From a checkpoint of a small transformer trained on Wikipedia.
Size: MLP 2688 GELU, vocabulary 8192.
Architecture: learned positions, untied embeddings.
Training: a variant of SOAP for these matrices, 913M tokens.
Each number is 500 + 40 x the weight over the matrix's rms, rounded and kept within 0 to 999. Layers, rows and columns count from 0. Numbers have three digits each.

# layer 8 MLP down (transposed), 2688x448, rms 0.0917, rows 1959-1987, columns 224-335
464566507450531532514492467505555421475495537487510489515507500553466517499502520549501608497520523487496487497536569452462444498455477464568490480551429519528505519488473491573489537529448486370490488528464474560490474524577523540540561450472535494537534540523456487467504485512543451503625493497514573463538544425521532597448406489484
490465561498538552508507466489522457534499499451405541456535467522478451509467488532551508511455473494556431505483510522554519480504523542458555499470513468533538555448470527483536520541508485459489520546488524468478510516529515511461475537487484503470510504511521483503515508522575503436506457517501601460499545511400600555486514544498
528488468476462533454464500437516517456433397515531496569458405551436519510527454479482477502499483511538430530489487460563474484610501547418475532523450449518491593514504377483530464493517426529467489493515537556457486485471479461496495535506406504520539498478449407561564594500510448520488533496577486470529514553538493485558505526479
574491537504489506444519475537522585440440585544552483563575494569500545516429449507485473446461489497451490429476490554481560547521489492515483597515487532470444489524546475506499463490490514562502549503519525477584535541566570549496493483529487569551499431471464465440516509474480500498478540549460538404548505470479470507534531460559
566461501480525527530543542490537517549421532471455546532537494449503441501518495565440547498437462488447475503447480526510476496526430446510476457495490523452537502447536496422489491569473497411467555456466466534499551487492464485510453454556520521530474455510494484540510511444409534505504479539522529528509432468518414536528483534512
529534546544476452534539528414518572494549498467494521525472510532515480472537446483478486512509508488506567577489516563522438484539487469526522529504503593523528436488426490542493411553438447560457499513534498481484497532479496441479492445472498402428503552503497519544539536504554488491451439532473493474449504500537456464441520518544
462515507476438547516494556506475398480430521469525462544490539470439540508419493515547501502536481444529463516411421487403468626465438484478519550480480572510549533423500536471473507532472545487448570540494540486513477487530501562504499445509506465568464514502458451518516532504497480485478536515589530524480437409577542548493549545540
562455477521473460468550517460487539506510466500522471506400484515441515514452489522453501446532401455427519519480538545488493513558549479467511509502453483535416458535491508559508547508498520564493543532502465521551418509546504507486538480410459498510483480478535525541495506551511540549504483476499492498487498435526593565483474490501
532472581506438490515526559526461565511547528473479488508498470490566546475556468572480593559442540536505539429456485479547610501537498514527506464499437507506496503497505491563598532500489484521504495535509510525526579520581504541461500474507536593497526512547442511486524485501498505516498510553508503512511494493559494562467500496514
454540477545563427521492563556573528550486522517478565544554501460479520508576453523511511535515513463519477524560537506549486562485495460530514445443502565543521539525595477544515501562510514496526514464489463488551570487513512502535527527568447558517452459505446526469490534494475472573545511537546548550510536548477460518493500576486
466403510576501479550464481511534544566505530515436531476522449523488485514557491472533537532526477511509546500483524518550506549533462512553560527494475455445546495417496463496477509420536485536565518485557513484490487535516467467458535471428502471443505517489474476400457471481452468505475537600465473478508521503503560453513518522451
586502504544474529556470477568549566516476464494524525480494453512564539520486509512497502534466513518450497425516439535480515513508509489514493522502525563479527551506557479500547476622473577513518516506536571571562497499490541554463484561504509506535451542467485542510475445463574450509557473453469460561495470477469504432523546533538
522547541569551486490431584440491502450539541496547529496517507490581538416556511535530518570489536492501583567493496499523558470483536516543501513505497569455547492549479457434516573538497510443522523508500436517540516475575539575520563529600491537462424476433512466533475500482441501514431486499477499560510454531503494490505486514464
444527436466536453517554515519560549515537488488573511555502528461540484564458542486451444520536471516477571542477497496531464423479507544494514451520489526525518525525459509547513497484467491497561444495577486593548545527541534583509519547517518478516475489493471482498491508471506475498538521424494516529529503462518548525504487531473
475460543546494525483512526532465519553492513499567506450544510497523487478459481398465529499458501500556497453498508528465521542508479491531510535474468533523478538463521519477401500509455483489464536521430467536539540468525572526520505489540508487432538485498460551441552546510460475442516502606478511476516531518489549460483489509523
538454550429551482587465496537558467478540532514531539480511495446527491480507452493511516533558543525507523468484510538486453519494514508501438530491534503453496528568569500473512466432434554471542484507498503481514506470514517525445480506467491426462521560536481486456564510534503443542457492562500421480425507460456409503521582508452
524493458438563542566443512488510514533480517527590437540458524576531511478541521458618435470484328543458497444428541532538457517497491501449495500515478518462533464482457513502459552508500520538472539540531494449473523538485497466560495404488490484434512505476396531577525544536448484568568519558567519527491529472504505499527514530484
549530487449484536512540528476527393472537550471429482475496487493479519501473545452520506518481542441513456474486602526555534561521454576353511520479540473485583529499528433519511544474531506554491442514556488546492501483564485524531472473529507435498608478533525447491531519535507463484488525473513535535579487491601492455455471534501
545535451510431474499478486476484486470459564511462465532504590492481490519485513497534476486438528487484514545492545536520503467472527522463546550512554596399529552509538484508524495487462460473543458438476499563507455519501521491493451478522463478513462478431479516472451450554522402487513539446521490427476510502409480533500474549508
535445450492531592444473491529518532435464534442499542499528548501541517492508582587492512525504517472451484542455447486492399528566508508450512521479567555503499462501516474572512462554519459488545528487516506546512559493459535463515448575498443525567429515546529543502502487510496473448475556535490593458392546492499477592447540586507
590486474537478513498422518547473426487547443464572505498526450498523455497458530499509487531553553543463577512462537556531534578481448518520497538538605525564605466458506512510558532559444509503491506454552514517482508551537487557431555471483473502516539448543573465541506396543459529552512467529520497560496532517480513530515490475485
589548457462511523492541509482568554539458456516527489479443459518486482473562497482432445513531517467560487486477464436566496524587457452501515504518508534393473539490467474483610474473453471487498484540570520562485592501482450474523494537487517502446460509461547492542564504554507528450491476448516523487527536549544507524548472533495
465494524502523502521421486435502575541508555553545511502459470525449571453510455517483488557513529448549481421539439459494558550441542554437505547401470477528448553448547431491509540458466393444518476455497441519508546559499471516474443509491552453527557535457577500520488449543470529413531491508458512471464468495520510620460530532506
508523445558471535459485487516526467513450487513550512598499452540456497451477602495551594529524475575520460561473464536470482505554500564505469520531503477525528447512472549485434450556487498548481503481471542493552537618516474496407546547453474555492543509489478530495562527490521498509531558498541574555395493551574523538574529532504
527554520527514505459562475482584414498519504484521400490572484482428536516493545502563490524456447546548530421529458553505575572494461449507557513497497472546467482495540484488543538475509506491477596509628550523511526446482594445498536507423524461523477464506411580497484526489513546547511536491483576531509481517480542487461500479422
476517537475587470445542447500516542466510507558520508422480471500563524507553494478541522479464561548542532533525552492523564538517461557500538498486432547471428541573500481440544592451543458463482457518556522500539563530473566507564527472474464518499519540529459493470447480461544483550508456541568590454483491411522501519446494542486
472578531537538486503559490477507558617507492567441496500417483484547478482513556552477550548505460495608485475541448514490508509471459503533481469529467394524532519548505528552535522476594579488524531487469478537564530501500521534478485523568495510465479476478451455534484518473534542525643466472538579519569489545522501489499584541485
493480471552540542484506500554469478495500493500452500497461509570555505499431549526543502529532544547507477485507549443547480568463458494508469546433531544467478505552462496554473496542558465535454436511559574511521436558562520468519525511516455496460544494492497524469501564481496445491481478502550544529549502479459473552464492517476
530542485477488501504475483498563472453482573508477472580492481478524485475520485527470523505465539531569403461482479523435496474509566526494511472496498551485528495495456478477470514512469503429450469553522505506488502434470471482504560488529489462574455519465444513502436539512454492530544503584482528496558530432472532505462463539471
# layer 8 MLP up, 2688x448, rms 0.0822, rows 1960-1988, columns 224-335
550553450530531414480474472521489446482483440507463543433459501477463415467527508487493524499488532461446548463443526556454563481456450529482442521522468509458494544532473509520476513452486512486555534470495509520543475531480523536500509533517521452530519490523512543548437462464456497510590517435451383506451432431507477471572458502538
605566496505501543454445431502531482509451501481458464494410505543474495445484522484564535421520495511479489527568547507498449550525543499487485489489517529463512456448466435500528474517553463530446509502501560495511548529506465472484466537444506455550478463539447441563473436513517490428527493440562476486458488562456506534475512546487
521487457494520508511473502555525493505438499571514480543464493481507443464535476507518529550469460532500609479495519528543474514523401571514558471452539498533494480505503566486473514452517494444499409540442531528492477508460493473500515508524504482456525543554522483507526556452477474418531539470519486484524498545503483447462466526489
474545441583540498451455419496531525462454449448489472494418556544444475532488461451536459580570459527544490486482520437484484535503560542518503457535511505519513504532569527562534523457549446598521446512429519475523414549522491483593451579449506536478544494437490535511514456567587552492532579462576539495546596453549501503452484425467
477529474486563530507464463538497451513455429465526471562556427455561486622536543539409462483532412499573465522453614477447473571505466506495448451554557520523515457548505532429491503496463531481539470504526481465480451509436420581484558414423555455470485525497457457432543462460484421463518504447548466469499507471471508486524525518456
449453558418542541507477524461545574576448522497552421493547496520485529521532523429505503449514479561577517549429487452555526487456556474544469497505495492484499497505509585536490514477544508378543553461401501567455523498494561395466492492520518541514523539524537588478553431569511478497555507540463439486530487459517501446532552506484
491506535473484504523408497539513383461509521479507450476539396507555550527569452479504491519557496514471488499478485384545489450424469538515510536454486494482527465552525463509422462463437503499489475456557496510494512463451548516489466493522547536512498494486599472450517486446494473498514536560464567499496513487426422455538544493486
465537512513586519565423454471464503543510521488542504446582583546461451557539488467534476435494462475474494560548478509518428485507511494470477532493513468493462515466490473409448485571499564444502526538479524468496520453507488493492469490478548432505550453452578456517515499498543484448529515496446502516496529470458519473516473471484
519542476545496516506551460474427479441448477539493512415507549581506470481424492472394470508545507511522472512461542460482538414537518442482469573566489543483485504456459508538475472474430480471533512461489414492510500475547482558545519434500464439495435449513554486529517537500500594538596510521442478559504486448526532528492492484501
448456504577483487547468475459454496487480471565518558538492557452473499521456530541534445549502503464470481546473549460510500551500463488511470569577526500489543505487481531477553460504451460516517450475523591549540464453576504496432489535554429472466482478488470476566512578523491557472512479486461497540595507504594568485512496480547
488518562521494506487508543436502504493468538466527510474523497568483505522556470457507525504491483484520473547499521501533508471513460491492555513450545523524492476473469431527451451418523494480482437508524517473448455566510439507462518476513550565491506446454505498478524538484478545439549515510528527503483558420524524468519486479481
495472513499446550510499428450500574507453498456565566423517437514483518494564508488502471463482445454561486535537500456486493470543545420490478496453572431435498560476496501467526479495529502553425505477456545394484473582505467490513509500505471489542511519550474534511559523520549524496560476518489498524459472591419525496521493432581
544492588549512553548506512495481501490462514581444483396515446551467511505521482479515519436495533512517449477493491589511472585500515469510466499500484491489506435466528501408488512502551534480573539499458591411464493519461477402511438472469432547527564465520563492489451446489545549488474504546450451604420491555494446520589463501540
488507485403503566520567551466548449413462473549451504451498465501529543511448545520484435472494459508512471477501479516592532531511483501427495501493588506500503511514511463564517509508550453490540408506517508508507464533541498562492502486494549493475493492512499446512569534500554545506534524525532508562544509507510441546618550467539
539476427521480489484494524539449555517477543468431508508439502498454524506480485537499517416474490519423492500520463472505554526510474502494495453601456552536485494459478555473555507529544481523502496425445540481471509438526494490551466469518520560497577543474489516459497504516480496540482527525487541491526514490491478510470479547485
526518550521491431534482512432511502508472566562457531497518530524532573429403431546507483523517558476513535494531535525519540460459484508525453508562502493539459469548473533530521464460542498488449510538389434467497531474505439456529508505463526493575461527591529470524554489460518486492489547512496508452450528433529597602517555505518
487412477401539475532426522480559472502386525465442588528472538494459501510506517528532516507492502587470572483495599509449502423567422571558555452572512447538478412495495459505549526526490495449483459482530566507510499504442531492558379468494487503424479398495635549575492533509551437555522476546524504526555510478471547446508534471506
474401476473508527401529434495534484443528452453499581495498472576522545536597469486483557482478485588530541492568493502477482529536522493428427444474462526619499521448492482531547513517435466478457532604524521470511509492474508539533522506492530510535489561549423496466518499459478536479435520498467536571482430475562506455488531429540
374483478655472485532510534490514515595532490514547469516449479605512457537437439408469481478489516547487522547530579457475472445573488477499587525531471488568516559516503515514541543524521453512500563546488495427504501469556464507543476421504497545511605485502481502560496517529509480497483496445397405535523507537505514495511465492476
462521487490527495522541458481536536527545526477366501558496477481463513494546532551499452506534452526456547482532416527412497421491442492513512436526514508485486562527505541518490466408534534503466504470496552429508465546479548514471545491525461505513506490493583520450544510495508447517513553505498399527586472571502511495490498536517
473436538481501559505466482464451466470515538486431522488498604430497484411554428531518451549488448516413511535442480562425556595463525564538505489447561522559440444517475476490575500440514452474461520458440400514496507514545541514528494506513455529497523458535457490456464472513516530473398530567525586418507460421497497537405472496545
422465431519508466462533493533445530568501479480579477442513479485488474514482538442538540421509433562457525522473495503435464449559552500522537487527525528515512490540487515402481496477486492489515522551503521481520456389481506472472441407470508494526496577504490528558436484508482484479455486485564473543461592569500499483484533400456
515470446560506458494516454538477489546527508486573542514471486526514487602476459483454418520486472492481470525491509473512515440499547476483529445521481527459472514519483532566533492474524489518494483493515521430446476485541533482493508510435538441534451477494448528495501503502443467480534469512432480492502570498531494445485518484519
487509584535568463511444501445480537506502555498537545490478402555523492474494455509438478524481488493502506478500591541544467479424466468482478446525521463531461447502494539489426463500468487509459467555522502513540480528514500422511499486450495594465503485548528478484473587521529510557471423452554535505484514453529513582507485475516
489478469527514562513472487490451505490456540449501441525533551490480530489486552489454438547479470536483462581516504485495461465476555482459480512517497513497496517449512525501485402572516524577505537468480420495526453485523513451496535497461528480524379430517541545505500573464483495477413496501495425488484513470486471498584502454470
503452438448492406505506414536471481522458462510525473563490499494445484507518601537468497465435546426493484518454444539559481488470575456523512546506421602506467461517498434545459525495496441485565509525493479561474473550549500522555473543529514532496490466646510492564542471508434451527468469458458402488468533445421506529458489444541
469542501474473460518534499511470599472518464483501427453512521456416495502519447417503532450514527504592553502590492562506542523587493560571503503513506539464492485452526543549543557557475504542526505463460518501467526522429529498512491544557495476483451512546580477482502460532457499583491554503483522560556517513468517476580541551520
537494519451590461513500465540459409519484524467520568492503559557542554578469544516572449457441431504492547526582445541487461467504499533483501535498545559471409576488526483477488489491512506517456540482421499461408430532475509510543475558506451537513495472546488539494511397432497550518558482442460561502483481542462484530476482516481
533415526561477488529508520532465450502578406532479484501398452528481586499544504506562553471497532532496491444503608467494499457482555462464458493496468593540479572489485442470453405446533524474485551498510489423514533596484502459506579474538491519437457556556611434545557488507491487552503580487483450486427484498538549553438451463464